Each number is 128 + 32 x the weight over its row's rms, rounded and kept within 0 to 255. Layers, rows and columns count from 0. Numbers have three digits each. The size before them is the row's rms in percent of the matrix's.

# down: layer 5 MLP down (transposed), 256x64, rms 0.126, rows 238-255, columns 0-63
# up: layer 5 MLP up, 256x64, rms 0.269, rows 239-255, columns 0-63
down238 115:105176111142220097131120122074117125117182130092162150122089067134151105153118128104091125171125136176156150110108125113062108140121102126096133079191123105105191097128184152102152123165097169
up239 101:120087158158107105128122153145166104137153183175136120174128158100109082160137145111089135102118139096089087115123126143143203121115107158104129104130127098158123090111127153117020218096156175
down239 097:110197119138127098123117101112114164136093113175123164069183122120116112150174095135179174125187152088087149125108068156141093102161120080101167133081120148124128168170109145062183091110135142
up240 091:186087101103077125147108120139126119176149081140101102147143119147063202162147102219129145116153134120084136107142114136109162175130164134092165100150086117129150162158146106073079166121154083
down240 103:141121170127167145157130066087158166109098172102124121105158102160103072124131171093087150084048107129152164108121122125110138101111143104110164124095147165088131085157131216139113143137157203
up241 091:100199123099125061115078106141121086145139077164137160186152064103128154137112172170172158112108159154160100058082101123107115144134129103116153202088109124161152144166096104119128133108145147
down241 092:123145135110128199118157144083075172134142131130123154102061082120132079130119135097084170084106101123108208086165138108123134153162188101142149105103160140097101082145139140196139135113192147
up242 094:106096116169054128080148137108163192110048129097152110092120151154092148105114152141157165110174098162115092125118147174148108106109150138089143178151133130159196133105123180142105132096160062
down242 101:150119102175174180139182087162124069112178120137144121094015144131154157154123131096081154128118137154127144091180123075152158122141087158158154134108103132171127116113131078137080137106104096
up243 082:074133122139159164149113143085112106118126122207153110196146176089113127153091121080143121109162194126120092137077136133080142141156115098095112114103173144100142200126120137186170183095119092
down243 087:142163157091099087050091129142163177097137080165088156164146129108165141135117057133136116123173145146149186118145104159094116088125117130122198107176154188079123120142123156117116098104132070
up244 093:082139199103162104137129091118140140119151121147097135098076108112096147162135121126143131168102084067096137142216156178153138091192106058103145100130099089131142152082144132190101125145135154
down244 092:159094189130133138089159064136130171092137085114063112153123142156110107106075098065099108156160121169121111150130100103135134149134176107141092159123137183107223117194162144121102148129126114
up245 081:073106071122136115157128103120100136181112151165179139172128077123111132117136109094148176193135163128109085093127049110151098099156128118145112072103127124103127114097163151110142181200152188
down245 097:181119067162075093119145137137168089099142129140102123168110163098110175138128170164125081092107175112147116121081148153167109172073126184141054103165068124165143166142149089144101147116126107
up246 091:126161177070087130158171093133061135125116171112164147124159145087100094135186075138143096133062108103088147157134174121134150140151169088106218148112144096104159148089144148124106157115092128
down246 077:085130118196147130140147101118171154074122104116140110094154141183149155114076107083130132115139156145232081160108128134140134116094117110151070096092133116122107092072138162159167091127189164
up247 122:130069116111103113122138108251089138142130122168156138154116163137161070097129179162108109076157080123112151098166116133200154130130117117166110077130163153127129121126102167145075104109102114
down247 115:141071084120154129140165164157118124150135163189168148096127195130158131103130192128094117076123111126112132134127134116173137120092133167103112097145162140061116158113070133165051077158091080
up248 092:151141082091087077133076127118148104104144141162103173174120121127133146124124110230135173157126128152132100103111142065167144166128130105106142138102065159144155191127175052164111156125124114
down248 106:100098176141143104159183124115160196119129103121174174092113116131117090157062175067113109122124100108086127122132140109092092105152106084124164137146170153093129098155106189175117072126183168
up249 107:162101158119117109142141156119154136128106122133117143132151153167113156110143135149176131112140085165129143122193120140056113067128050115150069111121206187129105099084113161184155121062102097
down249 101:123131098145121203109147129128095127081172138182128101142123082158182114133107154186175096113153174166136107148207122098096125095118100083098164079131156133096135095087160114084144083139161092
up250 086:139110146172129116166173117135101158134120145101123117149092066173073089146122185095138150096154111170057170141163191162096061128160109160096145157117154123138085094082143133121110099070149137
down250 089:084125163135171142178109126162108159088132098192094141133062106157129133155123099064115100139157099148092129111082165127132048071145175131081148159176101132139102140148117145168104102168135178
up251 084:144123132162099148136104149157142195136137142090125106158108147129148154156150123143149114074168088151101115111166102137142133123075123102166141034149122112042170167042108180108127125133129179
down251 089:135127177167128118158123113180136092091103120111054149150154125141125149109122134156119169130095132047184169168115147143148121198124120169152088103194091147172107118136074081093105101159102106
up252 097:168153119110103100176101141131128135092120188104177125149075139111135104143085135100119114105125177140124185138172102212159079080130154196156074108118165148100089081136147114128138107091089164
down252 098:168122136158160105083060119139177098140118127123147088111156160083102125140147039162090090105124116096136115151102081198168133190191132114104198129113138187126146148114124108098125115118136130
up253 106:114098129161071119090129116113119177132086121064151133119107115138133135180109073191127164087140092155112122146074163089078163185179097121192143111099177131109158143137112118144144190127132173
down253 117:137169155102170154135164067100060156096166094145081178110092109139098146099110118102145099151057099113139107148151150173127106145188139085137087111144169079122101164153199110143142147117099148
up254 094:135084120159130107162111136159132180134111181135092082141118107140106133178078163147100150110157146095079147046105129091123130099109126123156165082097156201156142117110088095087145177115194169
down254 102:093154154129083065098099128138117135117119128131089149127174104119122095097085045096163080086132162163183121116131126162141083134162151164154143133124093183062163135137114160189124168153175152
up255 108:150085111122098120130144159170088101179103137177154076152089210145117166124096105127124115114123126163106131179113139090131090059171147074117145106161151088132223119124175107116117122116158124
down255 103:139119069163168122116089120150102145094105131140113087172110110120111173123137176152139083201102179164137158158130174145101096161114107157183077166174146070085090170131090125114125121103090088